Part of a small language model's weights.
Size: 21 layers, width 96, vocabulary 2048.
Architecture: RMSNorm before each block, rotary positions, biases on query, key and value, tied embeddings.
Training: 121M tokens, 7374 steps.
Each number is 200 + 20 x the weight over its row's rms, rounded and kept within 0 to 999. Layers, rows and columns count from 0. The size before them is the row's rms in percent of the matrix's.

# layer 6 MLP down (transposed), 256x96, rms 0.103, rows 81-105, columns 0-95
088,236,188,209,176,203,210,174,199,218,193,180,202,192,194,219,201,181,178,202,197,210,185,190,184,184,182,217,218,207,203,215,181,225,246,206,193,171,181,185,197,150,189,199,180,181,196,171,206,186,250,201,202,187,235,233,201,209,184,172,194,218,192,207,246,191,240,189,186,182,178,211,187,217,195,221,215,217,166,210,205,166,187,198,179,206,223,152,205,236,193,187,194,234,186,193,186
099,188,203,175,201,202,208,200,187,222,189,193,223,191,189,142,227,217,224,215,183,189,214,215,194,215,186,205,174,215,198,181,209,190,206,183,180,192,165,229,188,196,211,170,211,220,209,216,184,212,245,223,209,188,227,214,219,182,184,169,227,235,209,179,230,178,207,191,222,208,240,192,192,220,201,223,179,182,194,196,233,241,157,182,171,207,197,220,206,176,214,185,179,227,183,213,184
098,208,218,182,203,199,222,228,193,206,212,218,195,206,201,263,189,213,191,207,163,216,155,167,193,186,206,209,197,158,206,214,191,214,215,204,193,205,231,196,231,181,240,192,216,217,189,246,245,205,192,198,188,223,173,204,214,198,197,195,198,231,183,176,187,198,182,195,201,152,165,217,203,210,200,211,200,202,180,226,163,189,200,213,203,179,211,189,228,193,203,199,223,216,165,219,198
109,169,196,214,210,240,189,186,173,157,241,167,248,170,222,211,174,193,216,204,185,204,221,189,194,189,223,175,193,199,185,214,190,166,205,218,185,210,188,205,192,218,212,190,185,221,182,216,174,173,207,188,153,206,171,226,171,217,204,220,214,214,213,212,201,202,235,220,222,212,230,211,208,217,220,194,193,206,180,184,199,224,194,183,193,198,201,192,205,225,192,258,193,199,227,206,196
096,217,208,208,185,202,215,216,210,177,177,177,183,181,216,240,228,181,187,218,202,199,221,216,188,146,195,205,192,195,195,167,164,225,201,215,165,205,175,174,204,192,180,217,192,183,208,174,206,194,204,215,241,219,220,237,205,173,199,170,192,221,191,193,217,226,202,226,192,182,201,164,214,189,187,222,224,157,199,175,205,168,220,201,169,181,218,191,206,192,187,208,182,231,189,166,199
099,210,147,197,190,186,183,203,211,190,203,205,200,173,236,184,168,193,159,212,193,212,210,218,184,163,202,225,196,201,173,230,165,215,223,201,145,168,231,176,176,201,186,201,204,193,231,175,202,191,193,186,193,146,171,179,201,200,165,191,186,203,194,221,193,193,201,197,182,200,201,214,226,193,193,194,220,220,179,183,178,218,204,196,196,192,195,175,203,192,205,158,219,193,224,231,212
102,201,205,178,213,192,194,191,173,223,186,219,193,189,196,206,218,199,191,197,174,162,200,209,182,235,207,159,183,197,210,171,153,169,225,222,174,188,227,185,230,215,201,181,204,197,221,222,213,201,175,204,201,175,187,155,210,191,221,219,209,185,212,201,229,163,193,199,208,195,190,177,218,211,247,169,207,175,185,208,183,191,158,242,186,182,209,204,172,178,192,184,195,205,169,195,202
107,229,194,186,215,202,218,189,187,184,236,199,205,227,209,234,181,190,206,204,202,200,216,199,178,201,188,190,219,220,169,207,217,168,174,218,225,198,185,187,201,192,188,177,206,185,190,146,159,256,199,187,225,181,222,198,167,186,217,194,227,207,220,181,205,206,196,180,186,208,212,212,231,178,221,187,177,190,188,209,203,226,186,250,230,224,192,210,191,213,222,168,228,209,203,220,176
096,192,176,185,221,200,202,185,208,206,179,218,220,217,194,139,224,212,187,162,194,215,214,194,182,228,155,195,206,212,186,167,209,207,169,194,167,165,189,185,207,184,201,196,209,212,203,204,210,242,187,169,243,192,233,220,204,206,195,192,203,222,198,188,183,199,226,193,196,219,191,236,208,225,190,200,199,190,198,178,203,150,203,221,209,218,158,193,185,183,235,184,189,185,220,224,200
093,237,172,210,214,185,175,197,209,230,219,223,218,204,182,203,172,155,189,197,160,171,197,202,191,208,184,211,229,262,196,197,196,207,165,233,246,194,191,214,210,215,183,177,218,220,205,183,237,217,194,202,214,184,223,201,221,177,195,167,231,213,219,202,234,212,174,215,247,218,209,194,195,213,215,199,181,198,214,204,225,189,208,193,169,185,194,197,189,195,199,186,205,194,212,199,186
107,191,188,195,202,203,226,218,236,231,232,198,238,218,206,187,197,213,186,230,185,203,182,225,180,214,216,191,174,204,171,211,192,197,185,167,234,195,204,174,182,217,194,223,192,189,200,180,185,165,164,242,220,187,210,190,226,195,154,219,194,195,186,209,197,227,187,196,173,198,222,236,214,219,218,219,221,201,186,162,217,183,193,192,206,219,171,185,223,201,193,208,252,185,221,197,214
102,212,211,171,217,209,215,213,182,199,212,209,206,171,215,218,211,248,202,193,212,222,181,200,217,228,179,170,211,208,242,227,220,186,195,195,187,187,206,205,199,154,189,162,172,206,190,164,202,202,136,189,187,209,226,170,199,180,191,182,179,196,176,221,203,186,223,196,225,152,207,211,216,229,165,208,198,189,201,192,210,200,214,190,209,216,191,222,212,234,202,208,183,166,208,190,204
093,181,176,191,176,213,181,181,232,176,188,177,209,194,227,226,186,207,188,200,233,169,232,236,220,164,197,192,182,214,194,169,165,171,199,238,222,138,201,175,157,216,187,219,219,214,199,205,204,214,182,201,208,209,196,206,206,189,204,191,188,198,204,184,206,192,205,264,197,208,213,232,233,205,204,222,205,195,214,217,214,208,218,194,190,230,195,220,183,197,197,192,186,184,215,211,194
104,207,199,210,193,190,213,204,178,212,198,196,222,215,196,189,197,197,198,209,201,201,182,221,163,205,211,244,215,214,214,185,206,175,208,175,174,211,205,158,226,213,173,186,242,174,193,237,198,194,147,188,229,209,193,209,217,178,199,237,187,201,184,222,180,226,170,174,195,201,184,216,208,175,186,225,200,197,214,219,158,184,190,184,186,187,205,192,180,185,208,202,210,173,153,236,238
107,234,201,187,196,189,190,223,207,172,196,201,219,237,196,187,211,194,192,163,223,178,219,220,201,198,207,215,210,205,200,199,207,195,210,204,204,219,208,173,186,177,175,175,191,216,231,184,211,201,255,162,170,166,176,218,200,167,197,194,239,190,206,206,183,161,202,211,209,215,203,157,234,206,210,169,193,195,185,184,210,234,213,206,201,211,177,175,205,168,197,211,149,214,211,174,201
107,220,201,185,239,194,162,216,178,149,213,223,216,216,203,202,168,217,167,189,206,198,223,217,206,211,200,170,181,218,207,222,215,217,229,209,216,211,210,221,197,203,222,198,174,227,222,207,166,221,218,197,202,185,184,204,205,184,185,203,186,209,221,178,214,184,231,177,205,206,198,206,174,200,222,226,197,204,205,241,163,171,218,159,180,188,239,233,229,192,187,204,196,232,183,204,188
097,192,215,186,176,218,234,173,200,230,225,169,200,224,226,206,221,166,185,186,187,201,196,193,213,237,225,234,187,189,172,210,158,212,211,208,172,208,237,198,235,204,199,206,227,184,204,187,218,216,220,185,216,247,205,231,223,241,215,186,217,180,230,171,198,206,223,204,173,212,202,210,202,187,184,176,209,185,226,178,218,200,199,189,231,186,216,220,205,198,209,166,216,197,192,205,189
090,192,235,227,180,208,209,216,195,167,192,180,211,211,202,219,206,187,200,229,173,183,189,205,153,219,192,204,220,199,205,175,189,213,248,211,160,230,213,192,211,198,177,219,176,195,168,210,208,205,227,201,200,195,186,229,195,159,200,200,187,221,185,173,236,223,193,200,186,193,191,188,172,202,174,176,201,239,211,203,201,245,218,202,218,205,216,174,183,164,215,177,196,164,201,227,203
102,184,207,209,183,222,175,201,214,167,191,183,198,148,150,176,198,166,201,181,176,145,204,179,202,183,201,230,197,192,212,210,185,216,215,192,178,189,199,193,205,201,200,194,177,210,186,220,240,219,215,199,206,236,214,185,186,219,190,205,189,177,196,214,185,190,170,180,178,217,201,200,200,189,227,202,183,170,195,197,201,167,209,175,215,145,229,214,193,237,206,186,197,216,212,187,234
100,237,209,206,204,186,239,215,206,185,171,234,213,222,173,183,175,232,203,216,193,176,237,186,181,185,187,223,180,219,232,195,197,214,170,189,184,199,218,238,216,194,223,195,213,213,208,196,215,195,179,207,225,223,225,250,175,208,162,198,209,179,218,199,177,201,205,190,212,204,182,191,203,237,189,199,192,179,157,216,200,214,218,204,228,230,204,198,196,218,182,223,188,174,231,202,228
109,182,159,200,190,209,204,197,209,222,219,186,225,215,222,132,183,207,181,224,225,213,194,191,169,199,183,201,171,178,169,224,206,188,174,218,188,179,213,196,222,201,180,193,175,202,210,195,172,193,215,194,193,191,175,233,173,166,150,208,199,244,200,197,190,225,221,174,215,187,206,194,191,177,223,226,182,212,177,181,199,207,217,211,202,186,184,179,203,170,230,177,203,224,197,191,209
105,171,208,182,213,183,229,217,187,192,208,223,205,189,221,233,191,192,202,188,230,177,173,207,211,220,194,181,241,190,191,216,197,182,218,189,186,203,215,211,193,210,165,197,224,197,200,202,199,193,167,187,203,203,230,200,169,205,248,213,203,187,183,198,224,173,221,180,189,181,237,222,214,247,244,198,197,189,186,154,200,212,225,192,227,202,211,243,205,220,208,206,193,174,240,221,205
091,194,210,200,201,194,223,160,162,226,222,213,179,202,153,158,176,229,195,187,244,209,182,204,206,202,189,202,218,206,193,204,206,182,199,194,166,208,213,212,193,219,199,169,200,213,219,234,210,184,157,160,209,166,183,185,197,200,216,216,182,214,221,184,213,211,224,212,165,166,204,208,224,219,193,211,198,175,184,187,177,180,177,179,175,187,223,228,178,215,205,210,207,215,212,200,233
103,208,198,209,165,203,197,207,219,211,165,222,183,235,205,257,173,212,172,206,195,210,188,220,202,191,260,188,196,195,175,176,188,225,197,200,220,196,178,178,205,198,194,215,181,213,193,192,194,255,189,190,206,209,220,181,197,172,207,199,192,211,197,193,229,185,173,212,181,185,196,186,205,184,172,215,202,168,179,229,238,208,211,178,224,212,210,209,208,155,209,168,184,182,181,199,225
107,206,212,214,181,187,233,204,210,179,179,220,178,200,202,222,206,197,186,231,215,214,234,201,219,206,177,195,186,168,199,214,208,189,184,211,208,176,185,217,209,179,251,246,227,225,187,186,201,245,177,165,174,220,214,223,199,214,173,179,167,200,192,222,187,224,209,233,190,207,195,231,204,199,214,194,190,185,234,200,218,208,217,165,197,196,218,212,186,166,199,181,149,186,197,194,200
# layer 6 MLP gate, 256x96, rms 0.116, rows 82-105, columns 0-95
094,208,208,240,182,225,214,218,175,191,211,198,218,177,158,176,183,191,163,243,212,202,192,184,206,167,211,178,223,234,155,184,201,235,187,226,161,206,199,183,197,209,206,206,208,216,180,211,238,210,212,222,177,204,220,208,203,180,179,204,218,200,244,184,195,215,220,186,191,218,202,178,221,170,244,194,215,171,187,188,208,200,185,217,172,229,186,192,183,202,218,191,184,195,199,200,194
103,205,148,196,179,196,223,180,213,197,194,215,177,175,184,201,214,201,160,219,228,192,237,195,196,204,188,167,203,214,211,193,199,174,202,213,203,199,209,162,224,213,183,228,172,201,183,196,183,154,181,168,190,214,224,173,192,179,201,174,252,166,217,219,212,180,167,216,208,214,217,201,181,192,184,203,160,204,184,222,238,183,192,190,188,197,202,187,212,198,199,201,199,168,218,171,204
106,239,216,224,209,175,200,199,204,208,230,223,185,165,179,176,223,249,207,219,183,218,212,206,184,172,203,170,180,205,188,185,201,211,190,208,218,209,172,208,210,198,237,233,230,207,219,188,222,210,164,203,206,245,211,193,184,196,198,239,232,197,219,209,207,204,195,174,245,188,174,188,202,206,197,173,172,177,227,171,192,196,208,201,192,216,168,178,206,182,214,218,179,182,183,184,203
089,204,231,185,249,198,188,198,190,194,201,195,175,197,204,224,193,197,177,216,222,179,245,182,228,175,190,163,232,187,198,225,180,238,191,176,196,193,192,209,206,227,222,191,185,199,223,196,211,222,195,181,183,230,233,208,220,198,181,191,205,192,181,185,203,210,209,221,205,232,169,205,244,207,234,220,216,226,173,233,197,186,187,169,199,214,190,169,190,180,199,200,213,181,185,157,186
103,199,195,203,220,184,196,203,210,204,231,182,201,197,188,216,195,207,194,223,186,210,180,177,177,198,218,178,201,197,212,184,176,243,190,171,174,219,200,214,169,243,212,228,175,193,199,237,228,205,207,188,175,226,175,188,210,206,175,162,245,239,222,202,195,226,203,220,224,198,168,209,215,209,164,192,227,190,207,186,180,249,192,157,209,208,190,195,209,212,181,175,187,184,210,197,219
103,229,233,216,198,176,193,217,225,178,196,209,233,171,162,245,190,192,187,226,212,223,214,198,181,189,201,196,197,221,234,233,201,202,182,226,163,180,214,199,193,187,177,221,228,200,177,199,191,170,174,207,194,173,178,198,183,179,202,177,191,174,206,198,211,217,175,198,225,211,170,177,192,191,203,175,204,181,159,197,234,221,178,206,214,175,177,198,162,194,208,166,178,202,201,187,188
117,233,204,199,203,209,225,223,214,247,165,171,191,204,167,200,198,192,188,214,209,211,196,193,180,204,207,212,244,166,196,198,196,196,210,209,216,207,158,174,176,247,221,233,203,214,249,235,176,191,178,186,209,195,175,181,224,215,237,197,191,187,180,178,237,167,194,228,206,201,200,191,178,184,211,185,196,192,199,197,233,200,171,198,206,215,201,208,187,213,202,224,176,212,200,227,193
093,199,168,179,176,228,216,214,183,191,197,213,203,242,199,183,229,219,216,211,216,184,198,151,212,202,180,180,209,186,182,208,251,202,229,189,234,205,213,197,166,210,175,250,180,196,218,225,178,211,207,231,169,212,205,168,213,193,178,164,203,204,202,190,200,193,223,223,166,191,172,169,211,193,178,209,214,201,188,197,178,169,211,198,184,172,209,182,189,201,224,217,216,197,208,190,183
087,228,211,184,188,220,210,204,212,220,177,228,177,232,233,182,171,233,202,208,175,182,207,173,199,192,182,173,182,195,199,200,222,174,198,184,200,213,198,197,210,177,211,173,231,193,183,181,182,181,203,213,162,248,215,187,247,185,204,178,219,214,198,200,209,157,198,203,196,215,181,203,211,184,229,218,222,180,158,172,187,197,187,186,180,226,167,186,232,202,228,193,188,185,206,175,210
099,207,196,174,215,202,214,204,168,197,207,200,209,233,196,190,174,182,189,233,227,164,211,197,191,206,202,198,159,172,193,218,195,189,193,243,201,164,218,213,171,194,197,228,204,183,178,208,160,175,193,235,161,219,210,179,203,165,196,187,207,170,200,205,216,203,195,226,213,185,176,161,210,189,194,182,245,187,199,205,210,213,201,182,177,169,183,209,171,188,230,234,187,197,216,207,225
098,208,135,250,154,195,209,212,210,190,186,211,180,178,155,191,196,200,176,211,188,206,201,205,225,173,200,211,212,204,200,196,204,196,191,242,210,192,220,185,188,234,196,214,206,186,202,246,205,182,217,201,195,215,206,201,163,187,223,183,196,215,221,222,212,203,207,200,199,172,208,176,190,208,209,221,189,168,181,218,197,186,204,159,199,188,226,245,197,200,236,186,210,194,233,217,179
089,222,241,189,205,192,202,215,175,179,196,202,222,173,205,190,201,243,171,207,182,234,207,200,194,209,217,189,205,194,201,167,187,205,210,210,192,206,199,211,235,211,193,173,211,170,166,181,203,234,202,190,205,202,199,209,179,209,221,253,209,210,224,177,206,219,179,210,267,183,189,200,218,225,213,212,211,221,195,185,204,171,198,148,187,234,216,191,175,211,209,193,229,203,222,208,215
104,185,224,202,186,193,237,176,175,187,207,186,191,239,184,176,180,190,181,216,194,184,215,217,236,212,200,202,165,176,186,180,187,202,225,207,195,178,226,189,190,169,199,214,220,174,177,225,226,213,183,228,176,212,192,185,216,149,208,206,206,202,228,183,197,178,213,188,168,208,147,193,178,219,182,196,196,188,173,214,190,200,210,153,226,236,224,198,224,204,190,180,204,185,205,190,214
111,209,190,210,182,194,213,186,193,178,235,189,205,194,178,200,228,177,147,221,185,208,169,196,207,208,203,220,218,226,213,183,200,177,231,216,201,232,218,195,233,200,204,223,172,175,193,213,217,200,179,197,227,205,151,181,212,203,198,228,203,175,218,213,186,244,199,207,173,195,229,174,233,192,171,172,189,173,203,197,218,188,236,195,199,199,167,229,223,234,203,186,174,205,208,197,195
110,219,191,191,240,212,182,206,180,174,206,182,203,183,189,212,191,221,191,214,216,235,234,226,211,236,230,203,203,231,175,184,211,185,197,181,189,198,203,204,193,166,213,194,196,192,231,185,195,211,226,197,187,201,212,192,149,202,186,203,215,164,227,172,191,211,206,200,230,214,168,211,208,177,196,246,212,168,182,206,208,203,217,165,206,215,192,203,230,215,167,200,196,225,199,255,183
093,195,232,200,188,211,177,216,173,202,221,203,207,203,191,201,225,242,187,194,230,175,233,213,205,205,215,192,179,205,184,238,219,152,184,180,184,210,241,224,193,182,223,230,233,210,216,203,200,160,189,206,170,189,216,184,207,172,187,171,220,177,211,187,205,193,206,177,216,223,204,190,241,207,177,201,224,180,196,211,162,177,196,184,184,217,184,188,189,197,180,227,177,200,204,162,186
089,210,213,212,201,188,221,194,188,222,208,189,204,212,235,223,204,207,178,211,204,203,220,173,201,219,170,172,203,189,191,199,183,191,193,216,191,202,198,192,202,174,161,218,215,195,229,240,168,193,201,200,169,216,208,184,154,214,182,160,173,199,227,219,220,186,227,275,197,194,203,188,230,202,196,198,203,154,219,201,165,219,191,178,186,213,193,209,190,204,183,185,202,202,211,205,243
106,220,160,210,168,198,221,194,217,221,200,214,192,209,178,210,190,194,191,221,214,175,201,193,231,179,179,145,166,200,191,226,221,223,177,184,211,216,220,206,198,202,198,193,214,191,215,221,177,156,157,182,168,203,188,167,202,186,205,184,191,234,189,226,212,174,170,207,212,218,197,192,194,178,158,200,175,181,212,225,199,186,170,173,208,203,182,212,220,185,161,196,200,188,209,210,229
100,175,202,177,215,231,220,194,194,207,195,236,187,185,209,195,241,171,225,216,189,213,174,184,203,198,240,190,239,218,231,184,192,186,177,166,234,240,225,223,176,213,183,229,176,187,218,183,210,187,172,183,188,195,205,179,199,204,189,211,197,196,204,187,214,207,165,175,199,197,174,195,214,206,179,186,219,197,205,244,172,187,186,177,192,218,222,174,228,190,222,221,187,163,212,207,197
101,200,190,199,226,197,207,197,197,244,203,168,201,184,191,177,177,186,178,203,214,176,208,172,169,218,199,207,202,172,205,173,162,230,177,174,201,189,188,213,184,181,231,185,234,180,197,187,224,223,195,218,150,235,205,158,235,197,160,192,216,207,216,214,218,192,210,241,225,186,205,184,202,191,182,170,196,208,203,182,214,218,200,215,216,209,205,171,208,204,194,161,220,180,183,181,194
111,225,164,177,181,181,183,188,207,204,207,211,197,183,186,212,170,182,190,179,207,169,168,177,216,174,190,186,213,219,196,197,186,223,205,171,170,214,222,152,167,218,207,197,184,183,208,231,205,205,198,190,176,206,250,187,265,192,197,173,203,210,237,201,214,211,185,201,186,198,219,199,204,202,197,229,198,193,192,166,186,204,250,200,216,189,190,200,198,209,224,185,161,214,211,202,202
085,221,196,189,186,221,192,219,217,199,194,166,192,209,186,217,200,192,196,200,203,216,190,223,195,180,246,219,225,232,208,212,197,204,207,212,193,199,181,180,224,240,185,216,214,182,253,175,191,168,209,252,223,216,188,193,228,183,154,192,198,211,212,222,213,205,175,193,163,201,184,200,237,198,193,194,209,198,224,192,198,201,236,245,214,163,189,202,214,195,225,182,198,193,207,200,164
101,207,175,207,190,204,198,187,178,195,206,174,229,174,221,195,192,202,193,208,196,248,195,228,172,191,180,196,191,201,192,172,183,220,181,212,195,164,201,188,215,197,189,197,204,189,193,218,216,200,204,165,183,162,225,159,215,195,166,267,226,185,184,164,218,188,207,207,241,198,186,198,194,230,213,201,213,182,194,206,198,228,209,187,214,199,184,199,202,193,187,186,239,184,189,171,151
104,210,222,198,197,190,197,213,217,215,194,219,195,198,207,249,215,202,197,230,188,189,203,230,230,194,198,220,224,177,195,198,204,199,170,221,191,167,221,218,159,194,173,202,203,204,193,176,216,210,222,212,242,186,194,172,165,197,223,181,191,219,215,216,200,166,160,187,206,221,192,194,188,175,208,201,157,176,165,215,244,205,181,226,205,232,181,168,203,201,222,190,178,178,183,215,184
# layer 6 MLP up, 256x96, rms 0.108, rows 82-105, columns 0-95
094,205,239,187,203,219,189,195,211,191,187,193,197,186,190,213,201,200,212,163,210,193,219,195,187,197,177,235,183,200,169,163,220,195,202,208,209,172,161,186,179,174,200,195,215,243,190,214,243,167,208,195,204,175,191,229,195,148,198,200,231,170,197,199,209,170,193,234,212,173,189,186,192,206,222,204,187,196,192,152,217,179,185,212,224,197,180,228,186,194,194,156,197,193,187,232,186
095,207,232,215,232,137,174,199,183,194,197,200,199,214,184,224,189,208,179,213,192,223,163,225,215,230,181,209,203,180,194,188,214,190,210,191,211,218,240,206,200,164,199,208,185,201,184,182,183,215,252,179,212,193,183,203,188,207,203,191,203,197,201,210,158,218,219,181,252,206,189,217,176,233,191,231,209,198,184,190,199,189,204,204,177,214,218,208,230,201,175,225,194,191,236,226,227
108,195,197,197,205,201,215,180,203,158,216,172,221,184,189,195,196,199,178,201,182,199,222,237,177,217,258,210,180,205,195,179,235,182,221,205,186,226,171,187,186,223,222,196,205,215,218,214,216,197,203,204,209,202,183,241,173,203,186,222,225,156,210,167,220,180,197,190,211,232,181,168,200,203,229,196,164,218,194,181,217,205,186,191,179,191,156,207,198,159,177,193,200,230,205,187,200
091,175,226,190,181,188,182,192,175,169,161,164,190,186,249,206,210,204,183,168,214,182,192,205,188,165,216,211,218,234,210,222,237,166,188,158,195,214,173,216,192,225,193,198,187,198,228,185,204,186,201,202,210,178,243,192,195,207,163,166,179,210,203,201,179,182,205,226,216,183,221,198,217,174,203,214,183,208,196,194,212,216,178,234,220,187,173,220,184,219,204,192,175,197,199,210,178
099,250,191,232,191,237,171,203,229,179,204,215,193,212,206,210,182,228,214,197,185,233,201,214,197,198,233,172,228,196,226,212,163,218,198,200,204,185,198,162,142,206,191,199,193,175,200,243,209,183,200,212,215,187,177,211,202,212,197,178,248,207,176,192,206,214,187,186,200,170,219,204,184,192,197,182,200,188,211,184,190,207,144,213,173,192,211,181,191,210,210,181,199,233,190,201,198
100,207,212,177,209,190,193,197,178,161,185,188,199,232,194,197,168,185,191,177,194,181,170,223,154,233,185,194,228,174,182,182,226,187,193,188,177,164,199,201,220,232,216,182,200,177,180,222,229,205,191,191,212,167,191,179,223,194,222,233,232,169,175,178,208,171,223,179,209,184,199,184,193,201,192,188,242,204,215,193,200,177,165,167,199,203,199,182,183,201,190,206,177,238,206,191,212
107,191,163,227,215,210,207,169,182,193,191,216,201,191,233,224,205,200,230,235,207,209,242,194,191,191,202,215,213,160,218,205,225,181,183,204,232,197,235,185,189,205,196,228,173,203,194,214,181,191,194,198,187,210,206,213,186,192,199,203,190,203,185,172,202,196,197,221,207,199,178,168,239,227,215,172,221,241,177,208,198,217,159,215,228,200,200,217,189,154,226,205,182,201,182,193,148
092,179,213,189,168,196,197,224,194,181,188,199,169,210,195,187,206,231,208,190,192,195,185,180,220,199,224,184,201,176,236,189,230,240,177,225,197,233,198,238,188,184,183,222,223,217,210,196,186,188,176,187,181,197,204,213,220,185,222,216,217,220,210,207,239,197,180,184,216,219,174,208,176,250,215,187,200,224,198,206,206,165,192,197,179,180,198,205,188,182,201,197,250,209,232,198,144
090,204,186,191,194,190,183,191,174,182,176,196,172,192,193,229,208,214,204,228,222,214,193,184,185,160,204,162,225,223,230,196,189,191,207,196,176,204,232,240,197,183,196,214,221,254,177,151,200,198,201,213,187,205,221,225,172,184,193,212,189,221,204,181,208,189,181,226,235,242,192,178,204,222,209,228,196,223,217,167,201,189,196,176,226,183,206,194,186,219,215,213,209,157,192,200,187
105,193,179,220,154,224,200,182,231,231,203,254,160,203,193,196,176,213,170,217,224,180,205,205,227,183,204,249,203,205,190,217,220,204,192,205,204,195,171,220,199,205,224,197,182,187,207,171,176,219,171,233,220,204,204,206,190,222,224,211,202,185,192,218,217,191,221,179,214,190,202,198,166,174,225,216,190,168,201,187,197,181,209,174,197,199,209,204,223,167,227,219,193,182,157,184,207
099,208,186,227,214,216,183,199,178,186,202,192,180,219,187,216,188,212,188,184,214,217,166,183,201,181,171,229,226,228,198,159,255,191,180,197,186,188,168,211,210,198,187,175,181,216,214,219,234,219,200,225,220,145,225,201,206,202,188,208,174,187,221,198,198,233,193,223,202,183,194,186,193,221,186,246,215,214,168,187,197,192,195,179,179,207,199,170,177,199,191,230,158,210,198,200,185
089,176,205,214,219,229,205,190,184,192,174,178,193,171,212,216,194,225,236,187,201,209,177,168,195,216,220,225,191,248,194,179,185,180,204,196,195,202,193,193,209,194,178,237,230,203,184,184,229,191,184,215,169,171,221,206,184,206,188,188,188,193,170,201,209,129,230,237,185,191,186,191,186,184,182,188,187,210,161,196,189,208,193,210,201,199,205,202,180,189,181,193,175,206,200,240,241
102,258,179,206,195,197,183,184,226,195,182,217,229,150,179,206,184,201,149,170,197,183,176,227,222,200,228,160,196,170,191,211,211,221,212,194,190,203,229,194,205,200,185,217,189,208,210,189,214,183,182,189,210,213,183,193,241,191,188,206,200,222,203,187,225,210,204,191,240,209,191,181,213,177,188,224,192,197,233,212,232,222,203,190,214,177,234,191,214,210,203,166,197,215,160,208,208
109,186,227,195,213,204,223,200,218,180,236,216,186,210,198,188,226,181,186,202,208,205,191,190,211,197,207,180,201,189,240,169,196,159,212,183,204,247,233,237,178,176,199,207,234,203,213,214,225,212,178,224,202,210,210,216,215,234,157,242,215,184,188,185,208,202,217,208,197,184,217,162,212,203,197,204,210,146,209,202,208,230,210,198,233,217,183,189,195,189,220,183,213,185,162,182,211
111,216,186,192,173,244,202,176,220,196,222,189,192,165,202,193,195,231,209,205,218,232,198,195,167,209,174,231,192,231,171,197,202,162,207,197,190,185,216,152,215,214,211,182,205,177,186,170,195,192,187,197,203,219,217,204,196,210,203,225,231,208,186,192,231,161,165,207,205,201,180,216,231,235,183,208,228,169,180,231,227,206,210,213,209,161,194,219,206,212,210,220,184,188,181,185,221
095,164,251,186,220,207,192,225,202,195,186,198,197,209,255,185,205,210,191,192,227,209,161,210,156,197,226,208,225,232,203,221,155,172,200,200,213,148,222,231,219,186,201,210,211,208,156,215,201,213,211,208,212,211,211,192,208,223,215,189,189,205,202,201,209,219,187,202,176,185,218,186,206,205,215,184,234,200,173,212,207,212,171,175,211,208,202,212,215,200,249,198,207,178,183,209,209
091,194,229,210,198,184,193,218,240,227,220,188,167,216,156,214,177,182,194,219,204,172,186,220,168,219,179,201,177,191,186,170,199,209,218,164,179,220,215,182,217,218,202,183,225,157,155,180,200,181,218,177,199,205,195,199,203,170,198,199,182,209,225,173,219,202,205,209,213,179,209,222,164,208,187,195,211,239,196,225,168,197,204,181,189,248,181,209,187,192,223,187,190,185,180,200,208
102,202,181,222,172,199,209,191,206,201,171,182,220,190,180,194,177,172,195,178,162,196,170,211,182,199,220,193,188,211,173,168,183,179,217,231,221,203,216,194,210,190,207,218,228,239,201,198,200,232,224,211,160,197,207,213,158,196,217,193,204,187,223,213,232,206,228,167,240,192,204,235,185,190,197,183,175,157,212,176,201,216,196,202,197,191,248,194,174,219,178,172,205,220,185,207,201
098,198,215,211,234,190,185,221,184,175,162,223,195,200,213,188,179,211,192,260,167,183,231,174,172,218,240,202,179,242,205,193,216,216,158,200,221,203,185,213,200,176,206,186,185,226,208,209,176,223,193,179,210,234,196,200,173,231,190,204,224,220,224,227,184,203,200,213,212,226,209,189,227,224,178,183,188,190,206,228,229,180,205,201,201,218,197,186,210,196,200,212,210,212,221,207,239
111,202,191,194,156,211,168,190,198,195,195,194,216,168,208,214,181,232,177,217,160,210,205,197,190,164,222,175,188,179,212,222,213,203,212,171,169,166,186,169,161,198,181,197,214,193,205,213,199,209,176,222,204,185,178,218,193,189,218,209,246,209,170,204,216,213,204,202,187,188,223,154,179,181,232,207,195,162,220,185,216,175,170,220,194,211,207,170,196,220,211,201,194,222,184,198,165
115,178,216,215,191,191,223,186,189,178,237,207,174,212,222,181,208,171,188,235,229,183,174,196,222,167,191,232,194,191,215,165,199,192,160,206,189,196,232,205,219,227,216,194,228,175,185,192,216,188,202,190,180,190,181,159,180,184,210,162,189,211,201,251,201,173,211,195,165,199,203,225,175,190,185,205,231,176,182,234,202,163,198,213,205,203,217,229,198,202,199,208,229,189,205,193,190
088,170,189,234,218,168,197,213,227,181,189,162,206,213,190,206,186,193,202,195,191,202,200,186,172,191,183,217,175,223,132,190,199,220,178,217,178,197,204,174,230,217,201,181,218,222,218,234,193,217,199,183,194,183,202,178,180,201,204,214,182,207,225,186,184,180,220,182,152,195,218,188,181,211,195,168,156,215,173,195,161,185,209,180,201,183,214,218,203,217,212,204,190,183,217,164,183
099,188,205,213,204,210,194,206,156,174,185,167,213,196,195,203,195,187,184,151,211,212,215,219,212,234,196,172,212,203,182,216,187,187,185,197,218,179,236,159,203,217,194,190,233,187,227,189,214,196,194,207,194,212,239,179,180,180,228,222,181,181,188,212,191,215,224,198,192,186,164,237,169,164,192,214,204,192,185,225,195,206,210,153,178,199,209,187,203,229,188,194,167,225,180,225,225
106,176,207,239,179,218,212,187,160,182,163,212,155,155,178,184,162,192,188,214,189,205,231,199,201,202,185,204,199,209,193,189,166,187,231,174,188,219,188,188,185,222,196,197,190,201,232,198,160,195,214,191,186,179,185,198,167,210,222,200,194,223,220,215,189,211,182,202,202,174,227,200,197,172,171,200,163,223,198,176,196,245,224,225,214,180,197,207,185,199,219,193,221,178,207,192,225